Part of a small language model's weights: some layers without attention, capped logits.
Each number is 500 + 25 x the weight over its row's rms, rounded and kept within 0 to 999. Layers, rows and columns count from 0. Numbers have three digits each. The size before them is the row's rms in percent of the matrix's.

# layer 10 MLP down (transposed), 512x128, rms 0.0835, rows 87-123, columns 0-127
101:470457502512475537511518501483539521507484486474475515509486501476493511571470488480483533466491534515502471491550507466496496540463509490563483518484506515467502532509476502505542506506517460516456495503503552496513467490526504432500503534507529480484510517475522497515497545509501503473485511549503521487508499520541510465507452540541515502491500460498479534464498546503492503525480
101:539464524513494456541530482502496503475495506498494483517484525497448517500550473484503506512448519509500473519491476493497469508495539511473484528496542554498486473529506491548479514485501474498493479467485519495476473524509496490520502486492540504475475467501486526468526511486544463497480519485513564485511496499497497454529517525527460470576496461498456469539499534509532504533511
099:501546457508488497481504477534493486493481496489465521515534484480541510517469485545512484469472511551461496465491488472456588500511489470509531524509478513491487454526523466563511454505507515507524449490501532475497506488462485488510503497483496486461489464492456515486496457497496503471493481495524498530529480464514520483552497456508503530494504523464521518509482518507490505505528
105:508485491489533536510520497543478513521525450495515509539461511524490505557504522498478505527503536473480510537506504523487460482509497526535498514519500495470560509497497510487512473543506468544504476478502486517533511551489454512495492464522517496457486461456465520508507481490508443521570498490508532513484452482522460473507510527503506483511485486501534501509472460492525518500459
097:487508516495507487459523475494514470483467459524508482558540519458519495519459444524501482486543523480465441506486495553536489521492492447461530485473459484513492505482466550531478543524492497488510488543524492491516480474498500525485474484542480521511457507500531502479491542478519526505515461475497482528527522488523526498509514496472514503483507549499500508468537500492507487509489
103:455544474552501494474481510468486498518514502528553447515523482529461489499497501500524511494551546449472521548515494456491526515518483442516537465540531479504485494510517512509498508516567494501511455516498494511509471480529521517517524469450470459485531486501522481468487512509491491519482474556485510491493508546506514476510524506501502479517500520473472498474505496503510494519480
097:501506486510544558522472509494531538509496480486551494476510486451531492501477491568475477473516490505490478541488486501485483478460478475474465478507485534529488471510498485462506486453508492473517520450534516515514536501489500533548503481483525495515524487517505516459477482485472519476485536528494519482487461518449487529488541488519512548482501495521530551501500532490516475521533
102:532463502494449491526489514534490498464473507503496470470533484486477512502469583499528482488492510511481480523541528504492454505459507508485513495506511486540478499489509506509515471462437497489472500463499466478531505523479552541528477496463476488553490469489526517486545508482518513475469489508484508465496558538511488477502482507462481468500472480518480513479509505493544518500467
100:446509492486523492471497502471440506556493492459476542500537500491469569528481520489464504462467502496494480501481510482523500517481534471499523500474467531478486535511473482507499508512500487519502512508495523509497498517492511527532503506468512511534478501506521495432473529487477499549467529524489515508491484519469486481537501503522472496517538531496485537571517559452499508501509
101:487494540481506503492483504557508486535489469485502500528503497507502469555435497500472530496513483483504513513556512499551434520477462517491496480490519518471513515508498506511515487516525507517472506505514526458510505470526553556506437456501500498468467501473462474492467476509516510515475523518457476512466567535498480474506532494477505508468492494536481506515509504491513493477509
097:476492536489486478504540477499530487562494473493460475493509482513521514478463522482468505497481498536504497508498536475516507515568534488499492496503501513501511458506544437476552513486510459502562515459474513486535521531500489550498480523487512482490488500533510497526512479534470475462497510530541509555485470542484504520489513481483519501467489517472493524517534467478519514525513
097:503447490499495509484489482485488533569499513530512495531502488495501501482498505485516447483485509495493512541532499494460496508488450490573482509498468471514543519534516489524504491539499498463492515468514503501502496482457508455480543548509477463518500535524536512482530532493516511498520521491487522456515539503431466511495455508512491543507533478528530523456506511490490489476496
105:489501474491520493460522470504447467520486518501485443499525497504486485514507496472482519488478531557485491487529451493472498517518477468481490509469491462503466530507472505521485482490541515520441508502501475481542531555500512513463520530513550516502492484515479514516494452507535445463506484511519458483468525516542505523491506430470482504466509478520496490507509479525489518518482
100:504505492495521458534488500467519512479456507526482482464447501497445510505487519503449507517482504474547518476503496496472542526483500452459500493444499509524522480488526510500506539510496529476508523463535510491509503478472496466500478464528500469524526486495489503560534481455515525507504546549463483532484506487460492503445483463497517509496503488520512500471503478556523494489523
095:530530533485509455542503434536509488501512528507503498529500531550496502470477533469532481507527517509494490508445519475467478485498487464486498434522506497493518496523471492496543489549521474512524485464479471469469496536498525510507465519490523504495474507520508506513495514504478513486538481462458489497497498525457505519522544514518501453492527479556510531547492531497486515507465
101:500499512474479562523514515479478534528530514483513528466481446490496449533510468456503524530493483490549520460529534470488479523478539505489479505524512508470487472543487487462487535454486504548521449523523532496541503480510485518506473481459477508488514471482527497523491478500497516500495468493508486538473485493521477489496466534480521479516507513504429521519483518497472491472483
102:499508490494531513515504494525527474482499516513487500508535505475467506507478548526440482500503462514472519484517482526490504545502459523526486498557519471500521517482507536494482542515518528475474507445521469524539500507505519519538494504462503523507487474468494446511507556521479521505500465505515478557502473457534528484529513480482503448501511495530488508547550494468467497528498
095:513476491477452482501523529484483525497488440438483509455506478554455556507513503502561477494523506509499490506479489516536507529528493531521486506520553511516492539498507465451470546488511478504524524518503516461537512476477467525505495491498519496500534529537498498472546503482497509530507538508490464508521526510485473446491488461518497542516483503498515493489487508488536498465498
101:513469548501523505487518491504453486485492479488515514508533510486507527475505489477469486494501501530542519482497520529540449503483532552509546504481528489533508524492503487433539496501477502468499468484495498462551548512514437544469487439508526490481492492540526476536520521518526487481517501505477541520480496465499500535524478520510482482549503470534482516528494510518512497503482
099:536462498496470450469488498456470510490485522505509520497520494523480542527497505527476501477518541530491495503529538486480505462475534514455505506473485549487473506500466545464539521532511438487483469507483529530515511466499439503522476524489505471456473504509526528491501535451508522499516479461494470496526528515449510491514484456503506459519514528498529501500483499518509475499475
098:482486509532521506407490514529522489499505562513479514500495508501500464554442465496508532540488532479528471527492523491454549492529526470512485492478480526537525467500482521505525516478502486521523502506473511521500487487523536497480478499487491511530495509480509510498486504504529488498497473515529491479524496492539509522478527490483480498548526561499486454535525497452521471465472
104:504526520473577487514482546494475494521476549488544494504470514513502526494539493507563503487482487516510507514439502508531489509506466512468503478495460492513539507549532502512478526504529452483507480470510480476492530495492493502481517531484538475490509478481490529506503550478520529496475465521524508543477481499475475512498563479521535456496521509521546500497514537511512477477491
103:492521493479501521482558479510481527507523491523497547498473476518503481530512462527493524563495491465489540483465493536513490510551504446486490515517491474473506535480469496497525481506519472467507520478513532521501477487504558532534464496432515466474515519491490501494485536510516525483533544463452510514508516487513468505505501467505458520480503522521502494520519488499480528474442
092:489469485504520540489470503479475477512493474520494528499455501523535476538499513474532501485518477528529473490515470492468522496510541480483466487483497566520473552438498465495472521492478533526491552476549487496524456513527534492500459489515538494502517502523512512502495482455455520483504480520518528498466477542532503523457506523502505499487484532502462516470508513505515453491477
106:476477515481506526511548474436482522490494514519512486522515470516529553474469444457486451487560487498464507522501541521519519483495475479486511491513471477509547532534540513499468528505481498505517491527490498496555500479503524485514548501517498496496549505569516488494509525491471499502510500487526469534555509525491482476493473480505500476506516481473505471512539520520511507508538
103:519535531494516480470460508539495480497487527466507501497528517460512511505509507499448501498502489482535468531511461462486491477477516469488492484479468484515499513485503502513510500504516491496506530473519476488525501518523495492510474442506507492488513556548516459548503498457420523529531506544515533516484506425460505490515517501530480516524443518516494488503491535512515455530496
099:489461536494534520500499513501497543466462538497451512540529475505505471487515511503460499517498502485475536507480495485523505542499465496457511536530514500466526485522495553513522506539546471488479491441491486504490518487506523518519514512512530463494530489492451475548515480536545510481493507506514481502501482551542501474483526510498509518488517503500502493494457504491483544519581
098:530528508511465460540484496522536457504505517545461514503535521524513479519509517499503481461469494541521479497499510494479535495434512509520504522455466492487508477489511473528497444529494519537494473548492504528486525524458483496503486489547534513504496514499500464500455531522521465495489485546519490526544482530479525480483539498508472513520536444522512470466517504490512490520517
101:516483571503507540469529478466468467479482468503483519500531500494473508529485503461500511442502497475496493515469500479461491501525502489460516528515496494524514512492501512471499501518512486503486491524476525550496519514506483520481472479432514524496508550473447482528447481499554508481503519493514482490515528543513531419494493516501530521480527537504477502506514481538494532521517
100:510498473525481523514499484492491481481500471489535514491508494490512477511498515472442491503522486533488508500509516552518528523508489423488473466505521557514525496489515560496539502517495509503482461477498484510487519520474508491516532465493538525510548515507478475550518531534517457502551474529484544530491520504522536520459492490477501529488491450558500505497474519494505525482459
095:458545534495523457555484483487472495469510528443493485540520507533463541516518550475503521491519483435492493496463494481472491479471527505467500510469462473486499479525509511510488460516513483486488481471490474487480506513497460528515505465501483537476494475498495503503527542547528485535490480549510484471507502498502488524486509527478486510497442528515464530478502515515502539462481
107:474495451511482508476510459523511476495443462465466538463484519459521535514508480484509503519498468452499518494470518542512545500462489519505488456523528503531512517456504482453487530523505482508517493488510494500510451487552509490520476476470489547479516523492486479506479520521465485535515506488549504530535513449502476495498502519514549492503497479480519502512473510478526466523452
103:502507528487547511494507511491537511505505474544525519515522488505464475480490472458500460569513470470522519545473517523524503500498499479501506483501516530503486510519465503504517503492569517516510484544452492571497501496488494474483482483472519471543493510501533529494478463476518515524490457488504517502481492493520533495489484522501505473546464500452509438487491511484491514496570
099:532489533522559487513442497502500489481549477517492465500495513561483513482510521531531504522518510495521496511533507553507504532479505506501490498519505458511509486495510491511488481501499475520496442462469464470516452489517510483507503500491504479459498514543479468539496484533478500533459528472442486452473483502499472557500490470492550475476521469480489476531471500468513494514513
100:527548480498470476484528488516538490505487517515474471471505494483499537491513523511492494511518492494496502511502507517528502525441456513478535517523477510511481532510464485512514502493469553525505524429503505467518489472449507463491532532512491503485503539544536481502514533473468505527525497491524507467460510470543452507491440476488465481512470516449481471510505459516472491521496
103:475488504482515525515494521497525508500510551485505471526489503513536458496504492517505493500503466487471568466525517506458464506564520530530510492512494483475470490481432502489513513491460515493509515539519488445468488517518506537534465527518498505509502501497542517552497491490488474543451485539523496478524446511458508513509511528533506485515470511475518483533538476508522513463509
100:509533482503489492511507472497508483485511479512519463537518515487502479483468534479531473489431481504519502539491489494492497499504510535520519503511494479474583502476521477475526485478472533502466531535487521524507440458500497506510478493476470529488520479532519466490497486515505511502470524477527473515500454520513449480454486524539536547520431488490494487527496503542475516519498
# layer 10 MLP gate, 512x128, rms 0.0947, rows 88-123, columns 0-127
105:515523500500519527480477522503496474495498488527458518512565525494464515469458514452509509477500514489527486492490544526501480515534476501506522503452517491476516472486483480453493514501497452555472469499516495508487510538516523485458522497491535549509558490483449491468494498465477542471503507459494484482494498535523520540509502449523510488517503494474497488484429513505505494470528
096:488478479480488515504478511466550506489478508458441514480544516474550511502504480530522504558495505498506486461498466506444536485533476506496530514447511500493470515479528528538512451511505526493520507489509478480517509477498527507517491543477495523509503463493432516468525491514490530470485509524490458487509500465475526460503478484493495522502510534526530486535464491538531529512534
102:532502479490498500496479471524506482507559470506476456505495497480526474502512537490532526466557508496514475495506499519475511514484538432472490503477502490510516496493493459511496474545507548484475467470502517507488454535467512492493495456499538507474519496487472515508502528493493501472514450511488464457460520528488497509524502470452483529502538482465471460495441475520516525484535
101:456476530467529541505515527521520466509517517504498480475482526518487479476513494505467496468486500519538454480523503497475506507536499489509469478517555518518480514522507502512511503509477561529485546465485484499467498491517551494496489492497484495489499501519467503537528451488473539508501496535539458486586453524487489489514456524520494444492524509478497492496507500496488455517540
104:484499461506514489528530563484511532467496466472470522485491484418502518515523546503519540487470508457460465523498491529487479486504534469502524466519492503482495523526484508505489485536488500526467532486521510481537478533516535494483480522495485482469544521509455519532499491482450500513469494454515467520492482503474456496478517514523510499480521480530456510517477529475491462493515
101:544491577482495479496516532487417477493468507502491490524451484538493506470503546500463487555505544501496515516529501508517502506468512474526502520495539475479509491506489520491469506489492499544463532470533481489555489502543490541484512505508494488493458538510473486508522540521500521504478473490517446458456524514495516500514506471521476516497498495492526510504491459495464485503486
098:487524504493544509499487488473502464510479495476530459530463491497468482473477469508445478522540465495505507496451481491465513508480502472492455499515563528497533495490504536455504494543518448502485490489522531547515469523476495454522464486508526483462470501509521486508499480485481493567540509527536506478542507518514553492494500481508460510514495480505521513479503519546507491500493
099:485485490508542499513502520480492512537512463516466552555549463525536482525487469506497514503514479484491501488472490489503505495501565561474549517525509480487514490527463459485531451495467519498477495476545496500514489493523443502516471543476525463503512483506518489484485509494458486511489511501485485528450470494459494492515511464507493486491533478476525466503506489515507518511566
103:472479488505495489542477469488470491531446483466493489470480494525521486523524498498471503494511529445482515483538456570534516501490541518536476500479526538491530480485514522521504486534481500550529523478535478450536510492531502500516453475503504539461491489535461541508469493520487537503491489499510508540490488491479526482506503480495508462486492461521511528507498447514536508509480
097:491508493462448485520517482490495542473508493519479495519467480456462522521500471519466477526521494517495528522508522459515455479494471511547515471495475491504496496539526525480458513516518527457499544490555500525462502516489519503495447532498524518488516496470461482466492504470537499512477480504502529499486467454443453472510532533489474496488497497483532526525533508469491511478463
095:506520532496451491517478493478509479507490466501527521509535478516474497446460491550510514490525532521528429519486474547504506509493548466546529514505488496505488482475502516493488461473495524540488481474477474489468484473484485506522466538473449495497520438476494520508481527518527502479497487493459513478533510459503492528490515504504513525536499443467485502480536494484540485518484
104:512492525464489496490488522495448493488520512484528487545472481514495482465485536478484486542508473558489509474453501521467449506525501504561514536495470496554492523531476504460448472497497465509517524463481513502506533566489479459501477535491542487505485524539471507526510487509536482535497494484467488538469518499507507549518500502483510521490542480481479494497514503492490471495495
107:497478498495489499528463511517533486507478487488452466509468477552457479491491509508507469511538520480473512508525503485491489460488482490493517503503504484522476508509515488540504434528533482465475504467481514534509492504486521472516468518439495498528550500532510551503495452495502487473478463531504510509468490503510494498487495491464561538415506504517487456551513483503492522508511
094:498515526465433498520509553513493490516492512490445489474462492494465478520499458501459469527506497466468479460481482495502557492474525482477482494485472484516525479562527466464490480492473516510489489501528504491473463471530505517472518505508520513510547514491460500459500533496472520531480490508540443486512493498563522503496491484493489548519485512511509496506482471485490459469506
105:535491503522474495512498519465495487494515514488459470519480510514527495445454485502528528464528525530487489465514492531488498516503497500569525521469501473497541503546506520483452504547498487497502501481504523517513494527530480472539507468516522543494505461574501480455517485519483550543496495528513511508529488531516460496511489476455459520504543523474519534498497480473497484503505
100:548502522499532505510500481490484518498502518472478472547489523484497494532525482544522463515520491520512526490544501534516496486513508547502516536501529481486472533504520497527477508510496526525479494494525459555544508505529530539494525505498525502497514506522436513527475527493462476463461513494528544521474500484504541503502501429474549531486511511456460504504463505501528539476503
100:503460511489503513494494501496492511467488466487488494468496497506467518480522516539521519497492491570496478447510503495497508537479497551494506543513471459533502524532495483459475516514560498478477505495473557534519478511536484505495476486454498534485482523519472516459476503454484525518457481548504459511504525488535478536520491496495505520503516538478485489470520518496514487459564
095:474495500524517509531488523494474516509535496482485492548498491557537541497493484510487478453493497440478500470494471519511487508517480477484540532496465481473459485544479466491495536504486499553510501479516535491531461503447492522518455479518521564531500415490505520457528509518503476511547470512499493511509498502505533538491494481497496526478483496467479496524498508505497473498509
099:511491516520532512541494497421451506487499524532500505500526511498519473490540519460500521529501508497539494510473493459498446447532512518497512486461480450537492485486491535502452517505489519518506502502496500488509533518483544493476482499489508523477550478511495481537530456473495529475488508479512490521500512493481515465490517469469479535545516486473499499513447476481518430520511
096:559512542546450505536517474452524517513468530454521469488541482523508468485542525503517503469481507533482491481457517474515468464499474544489496482465509452475498510491506497510498521497497514504491504501535491492456470551525496528488486544495474531520495503500466499489461486504453546498495500527464477477492537490521463465469482508476495531489517476527499505508506500481549504498514
101:496501522499548524508476519524440493545454522451490512524491477508521524468502547484539475464482489482506550519498539511502457505476460537496501516509456514518481532514520483481440496508487487491535475492518527506516520520513522463448504532479519497494524476523485510541516513511531508501522483516485474503484450501478497498513495446505514507524563544508507509512471465492491485522514
101:538514528521473492487501487492501486548519492496516463479542499494500471533533514476529477497515517521534494445523492504509493516518506475513500486497502503508466497510466494508476482521495496556563475510541484475521507519514462473459507538508526520483494494488505484517474552476492505484448513525548511473531462512489502477534514493450527503499516454535540466496470450442493482473478
095:506454558511500511506471502489471475492469532500474449497501491494498479443491502488516463469538479479506502506517504476503490541511536491524483502474517556447523526475457480519493560530500462498504505517508509519469494482499486472522481551496501502465494524498478517527517508474477552539470492476534537497531506522510488491484483478504495541474470475482450479487504456494466505458489
105:520477529539532500525469481487466529527561486464512510476486509482497499503518515550517514504493513496498464494444471477530481497509509523485491535532490473546518525550524527496516461518549463492463506491537501502410527533524514514470474519499502491505490499514476469539474514511507482505508494484522525486490493525510495542440508490533539550520492483525513505496504500473504491489498
104:506526458496505525510521517487505513484496506501462502494457489557506487534515545509470499467517527433467515477498437482503486448514508504487525465479502439507464460492476495507526496496523514503482501479541521499540476547525506462490481511503465488511529498496510538485540479550521544481471486466488487477511518529488475521518485514516491511513523474522535495516458466520523525524517
100:499530464507477539542510477525486502461457462527482503492517509481490517485481474498537471531551509466490493541529496517546510497493493516489493476499503516507504517505519471493474529516495492488489488473504498519483499507503483504499474535471503501477553490474498504560483517497433521473448536468478485478470525496471477522549511519459551529471498440478526494551504519468514505496528
097:477528545509485498493518472430518497475490531496502491492486486526488464491531527506494540498515517515496505471509519482538489488473506520497519506461443440464529494501517485492509480511500480529461554484523509528504490510497500481505501511493511456487510444502512493556476495517497525502494480477500513478512531501459493548486472471494522468508485438495501502540408484483494500517468
105:484476484517555540538529470504466478509511484482487505495453501499506494459481552537462507515510533479507483493500464511508496516487507512517485507492491511511487474564531513533478519509538521503463479496506541490494530498534454505471526498484466498469483456477482516462469501468471530528525468483460468480465505534467459527521504497501485497528455496480549491527483444485499490484515
103:474487489497515501516511502499524480525477519501520457520479472480543501457518506518520514490545503509507533497468510465462500521513486495510511513499468516512494499547490519509477547503481479513500499486498549464498475501552469491475479497522552464494504479559476461471513506458484550490485522480475483495495497551495530542536467504519498505536519509466506503542547442540482498491549
106:493542512476515492498520525549453493498511520492484484511476492520491459498507521511469492445492497530505529489535536457501488496542463479490476497495502506525504503505456494499439510499527488558474462467510458463531481536482484445471474476473494507466460449512484529503489504489520502513505496479497525503508493527495511480482480501516467489531504473545490499538516477561462475461500
110:500512511471512512489499507450476509515512479505476491520514489486521502538441517503491485514532542521489470491512456521465507500502527491485491509446520498532503519482462461482487481493492480529463496477521481470462421509496524507492520468472559516517473534504447528524478488509530491537501496493517509540513531527517533558472494494532526492465536486501502455493534468512497510471481
109:507514556490491490497493501500489502499447519496498507503492522516518443494516499504478491462489520469482483512478482486500491504504489482483456478495497489524483523517515548522467545505503491539488495499525509490542470537522528537505478528500490513467532486488468531496502485456519505549505480483488436520574488521499542532489504483465569514444540485543518524491524484483513473526479
101:514455498515476540490488488518496536491528534503472458508490474441481475476494482463496475475520489499440508512473470497452477474580487526531512510482487515523508511490526532482508499517491477494483510503485500501462468557502512538488482503434513499506529534497458496497536529468468530487527508525501426512528489509520519486526511484503470514521501539504514504496477507499516487513528
105:512504570513521492499518487473440507489522532454507513504492470476511468479470499480443487456484481541519464505476490440484503516490499492481469515489491558514508509508479546509484505502496474476517492500543530517475487534473521523481465486522470489470533515485497500493492469493510493482470531498508487525559501501506520521521499516457506479502479487512530508501480465539581498505466
099:459517495520487518538486510544483532504508471495485491536490508494490473508448490496519494449499513457500506488498477504466472537508526479489501513528512514501530512497500510516475566504495463541480475485505520471549502512538536495482481486505554475447537481537487488458493461473540524475476490521500501537468479500509496441534464484509471516476526514496495543499513453491475534513497
097:477520477519541533475477538498486511513512438518519452495518495496466492511500575507493498457475504547459497433512538477516476484477508499488480529514496538447507508520496500481507465550483472464505520488524490512513520509450525523501484464470498510455481505502509487486498493528483495528484473441509529488489484503500523475479507530499499457487511516464520493546516517531492478485489
# layer 10 MLP up, 512x128, rms 0.0841, rows 88-123, columns 0-127
103:563468508484457475498550493487473516448498502534511491472488486466523513482508527488470514471514509483483496464497515549512510490459499529477521468499498494458498494484463491520496497508477510495536504528491513470553507523531456508511490526518528471535491466492545486499453521481472525530509518507505489503480504456467478505562521551443509505484474449500475522506489494504483472515481
098:462501493466464492481506496550514533482524470540500475486471513520493469519520494489538484493523488481482517530525498454517492528490503557534456493486519513483484519492470553428481487496480469545479478489499512521528504491512537472498469506532460484498493522500525527483537513482528494555525518507475502511514544492474540518492501526480471451493512491496487480517460464502551497527506
106:514519498483446505472473505488525496548512522470504493497497497497447504507481555507471522493500497507507495504534472507503507498499515474474510466452437538493474464498483512485506469475529533524465497520542484490533501507497553513561505498473501456513505520449521511487503520472515455479478518452501532515555502503442494516510454529484508508502526448531494507503483486498518501509471
095:506475541490495497500498533475495505492508526544464506452475498540548516526525504507541496543469491514509569473493500491461523516490481512527518491495500455466505544526510516490498494490516531514514471483481463522512524481516491451496533510517511476469509488504468507542471486512520501481508519492473466468445555478485458509504496491457491503531489479489552500517502562515499548506504
102:479478507503471514502483522477541504537476546508528525450493483497482516454499469507489519497512497509474509518493507502501502531479496498474537489522494531468548499479469506507529496484509484483501451480489487465483571467503460514499458477500466486505455542517489509520517508512462500492558517523524499536512503491508497480515496466528504472519454531532477557481499496525499526451434
100:533518469483544520517487485502533489519532530506557511462508488508485507485498491500487430460500511526503519502512535559526510515498459533437517500492485515503491544460454512521507481511506497529494506504481509523479491456505514467461532497457504488514523505444502487527514493497526463526525538506498488499508543490481513498461557489503506462499508518529451463491476488518509478529492
105:476491476517536489508488517478507526487506532551511496472536495484486502574511518480480505471529487524520510503491509483463523536524530535537501485498482485498466528542497471517480476475489494463495549508495485482537487472477549515502514522483507486520493508504507547502502500526502476501475512501505516488515503520481510516493480578431469508513478537494508497497492522585548489459495
100:532465474480501518523552484506562504465504479486525490493493477485470555511481473506517500439511488487471500445483493523476507534516504493508526514503439502490464528537507477515500496506486494459490520493512537516470518491493485510521540476542527528474545495474487445501494488526471487515489489509489460516512458490511526473461466472532504523511497513530489495515525557474513461530511
101:501499506481478534457463511505500537509512506496514509537467497488508463515511505491473531477498474484491543501521481494522501476479511482496525515513475486493494466534466498538495520507563437511456509513509498512516514534510488484513509470499503518492513515456467469529477519513448480473457509522495509504506432519484512443554503483504462476451473495447477471488537496539510535490475
099:521523507502503503465519497528530510454490530459490532453533449495542530476476495501505511475482515519500506521524535493479501514531482488463506531548476531421478526504498510500483448499494501509438467503521516520542463473536503485479492474492485540493507557487512505503477482478494489483518506453448452474532544519501506502496510508514495482510477482501527507510504514494450498498503
096:485488515517542470458510470489504499506508499496482454503488499536460515467477513524519561526518505491532507543475488494492452493466520512468477494498507512498471499467523517490456527473503501515478476506491461530488490505474464519508490480526527519508549501503473539473520512517517518516494560540478437562510462479466474511528478456465521503518478507487494498539523479490508528537502
104:483471472474502524498541517521510540524516539501489507527539542431516511488491455489505509494511534479512500476537493483508511483494463463494511498512492504501485518495499495459495508498504515524477475484478531471483472497444559492502521509530481495489447558516463456552492521465506467510478485530484523521469489530516485517464501492544450521520505503524520488468490489530531506455488
099:489503458470462520511509486474476517484481532505519577500524523500539530497501485550545503459494490492504518478483493479495481503489498531555531495526463512461537528480561520503498513501504492486536475500465491480464464478507514527516500532452521482452484529504492482530483529514511471489496520512529522482556500491491466475505483506473532496502486462484516496547473481452487528507497
096:527519479513535512493535506493492478509514509474514483472505519524504479536460521474452530481531495464509511507518491544500514492449473537524513493478496514517477485525484528524483526478525514513502446496495471481545501462503478520470513484478478489509479463533458491509521544481434497485478504559518472502462523435509481508462465498522489544516532505487488545489515524515467493513486
103:515554475529486515487497497450487480506527516473519516488550503492500485489510468477502505535483486548486459535505475503523514494497526530486542519532486505508525565533502512470449506549473524535484512486511488529479479489455490500458503508437533525456533488507545474482504503513522455519507508518541512495469497482517503495495491464444486485476487490474481504514518516512478509547492
102:492480524457443520503502492495499549542500476499491520488533525493488473513510518497547477450520507508508504513478499478457492493548516515533509522523504532497487512478509468527488438527496489505512491510490506487467541527441493503483505461510531502493464523523508526470496524459508497533467521500550568504512492497472493504528512536480481496506495546524504514482421493487508510516468
098:514495492539495524506462471498478516535484528466497500507475529501482527472523490501474495497536530521516456488485520494464511509500498516542486522543496458475510529494493461508571480496510482485474529498525549546501473485490464511539529485455494450495517496517510458486493493541507457492490496464474484482472430494481470506536493504461522484515535529491504516466518470517537474506526
098:509534530498485479509507528507545510484514503483495510463518483491472510533488480463494480506480524500475477496482461490484541520480498493507485486486474532486490454486471511475476529491471539540518534494523478508533527530509524529488537516481499478503495475492495459477473497503541509492527483492538504585498476516532510503463491532479470482474411482516564535496525494496475498528480
098:516510495530518517503503487555512510504492526510442531506501460483484496497496462489462484546495505495488508496534478481546495506520527536523467506463459467510509493452562507496462461491523508494525505491489481503491465535508516480489521490509469504486533500486505472541489481539549459501513521561516489491461542534471494509498493491549551490508489492484540517479558511483485508490518
100:505479474497489470460522512532527446552566505498521495505474459481507495523487468466521514509501509480502502560476508536492521459499484477505493541501496482490507507477515453518508477528504493504525519482511517492473506471520486498483484516455503482525465478495479496481500536442470489514511500561441515500496500472451484432496491495499500486548501494520518492520532509466490524537532
104:497534489489519511484469512519464528496483485512476475534474552439488515459493539566466481444517509506504490525488488485509525495516515479516449480537505536473501501493521512503506494466493500503513528493492514473512520518530515558523527523525562483539498492485520461511514513501523514453474474547506526500484532480495456483494493515506477512503488465481452485533483489497483530520544
101:479511490517468500519485524479542484563502534494482484499527499471506497519523456483497499538482498509479477504512499499478479447490484512507551525523548465487531487535528517522475554518569490551486461531492525488509482513471517457497529505492474465520497490528524514523475489528470449454507490509507465460512491531487527508529523509485504521491517457513476466493530480508524514512526
094:495484452498528490490548519512475533484498500501479524501512497523494476519528474494521460477539479519510511469530494519531497432455481524484492510523507485484475493506504493425515479493515532508547485481483527510536529506459521524470512528475534521518486476545507491481473518457517527497448526469483547481484524488493518485504526522502512536457464500491516511487510528458510547510538
107:492467488547519517481471510456492486492501499506526468506497518519508507507527458491466445522521561519537490499521487486517534546476529433463479508464496477496508513506519491489486505524477481479493562523526497512492535503501451566516524517482466527480514513517488483474489498510470517521487465500524469499486490541510461517472498466481492517535515491471504479535516519514503490556466
105:512544515479471498495449517499523501512520509513521513488473424490533512466546530510513490483475520446528479556480500454480523514497537514539533507519486467475530500488495502491519456491514446491493505491526468501514509498458538513530481503502519495483517472530524524480479516497477517505518473486523494519488492481461447495536534528491467534450507476471496473514513514522489496500548
099:521490541501496519515456501526546488507460482465478499514509517513510476518533498490484496517485478476495482499527490488518494541475472534508509463501522470523494466480437505549506458531493505497511469490508482463475525479506483495501472506483521465445484551487447475516514522472474502500477494494538458431481512503504501505520530518497526449498521556520492490498492522524509519438517
096:510503462504545546430457498499479542498507489528512517535515476489493500481528494540478490486523484542512502470501504464535488547494474480501518535506509553545518529500536488506453486523534511471529486503490491515522472469481524506479480508488487481494562498500514459459490478467522492527460515509532506526493534507498490522490495474469498470489464537530464454527478504507479491475495
098:472457524517523521484436493499539510470497505499526551478519464505502491466520522554496507464495544506477514514487456515489518497530496459522511478503471523501475513481483492491542527521508461490494509532520472510494528532522521498504466511493533506517552514493494484517481462505503525486480493479519462545467547469488501466504535495500551489479545526489439499510454478485503520529502
100:557514537460517495527506479474513526507503538502477493472460532481477466510534511467506473541486482550551504488527504485469512466502500447513510527486494462493486491481497476542530445532486488509511502501526479470467504519496517525504478505542487452495455507516519549461523511515517472485489534488531492480460507495495509491478454512458467468470486500467466486484494497524523521484514
096:515490551522481521465525508475533510478495442456521502557498509526490529533519504524526494506514481481480534524509522512495506509539500449518513529500489465492503483534501480473536563504505500477498502535527473531538484501482483480443475514526473486537490517477520550495514481457475475498487498513496505502490510546536497523470509471519466500507564501486488497496449500487508451516488
105:535508505473519504528492489477497488511531481469466506495483488486492514521537487460499512461515526499490501480479491553506506506518519486438492479481495496477483530478521515511475524516477469531465493520509482517472471473487526460521534458500519521512503529484532506482484560499538503485479505439532529483535507477452520485480533492515549534500518479474454522486435525468500525497454
102:484523512490488496508461506511462445436502481466518488529502505533525445494508512557472494476552512477470524519491505505521492551494511473508522519506506502517503505492517505526533534538503495513497500515442522495517498462556513483503476515491491486550467498489471490505483484556525481482523505531509512522519493465507525571466465513498505477463490521478554492480500509495476516485479
098:488490453495509511488544506527471508502471503492521511433511453490505506513448493527509443478526494488542519518538534471545529475532484475509474540476486520518498520516475530498487492509506469488464535495499494506502511509502491467502519540505515491494534514520561493527546486444520469495507487538506560513469513510503528510506544525499488476482484480532534499447492483515498465507501
101:573461515513494488496492473487494548481481487506497509480547524466505543479507494520505510500515515536541495512528502499523504508519480515472503497473472494489493519503493505457524540473488487465515516519486448494536499503517501461522484551493522496511483508474502457485483524485528493488524499518524536471508460501512507459455544473569459488500512480500453473450490500507472531445492
104:491502497541425473523459501509513491516505502515504486485479501534512493437469507463499474517523476505445510486508468494503526502500503466475502479501512551474461498529492506487479482521520538493494488504507500484513503486478449500523482511484524496469465490519479522509532482501504499511485448544530508517485486429523571509483507496507517524485460511489540531469550524523490511539533
099:487449470481531530471527496515463521500498489500515493453532496469512487530530471516479521500487470518535509460533480500506485491488517509484524452451511552514481492504450507533518476480499556515505455511507530461490499518508511547491516491477473527470459503518497469506505542449505496481471483508514498539508464513545474491495494537549451518474511503485497529510481492519520496455522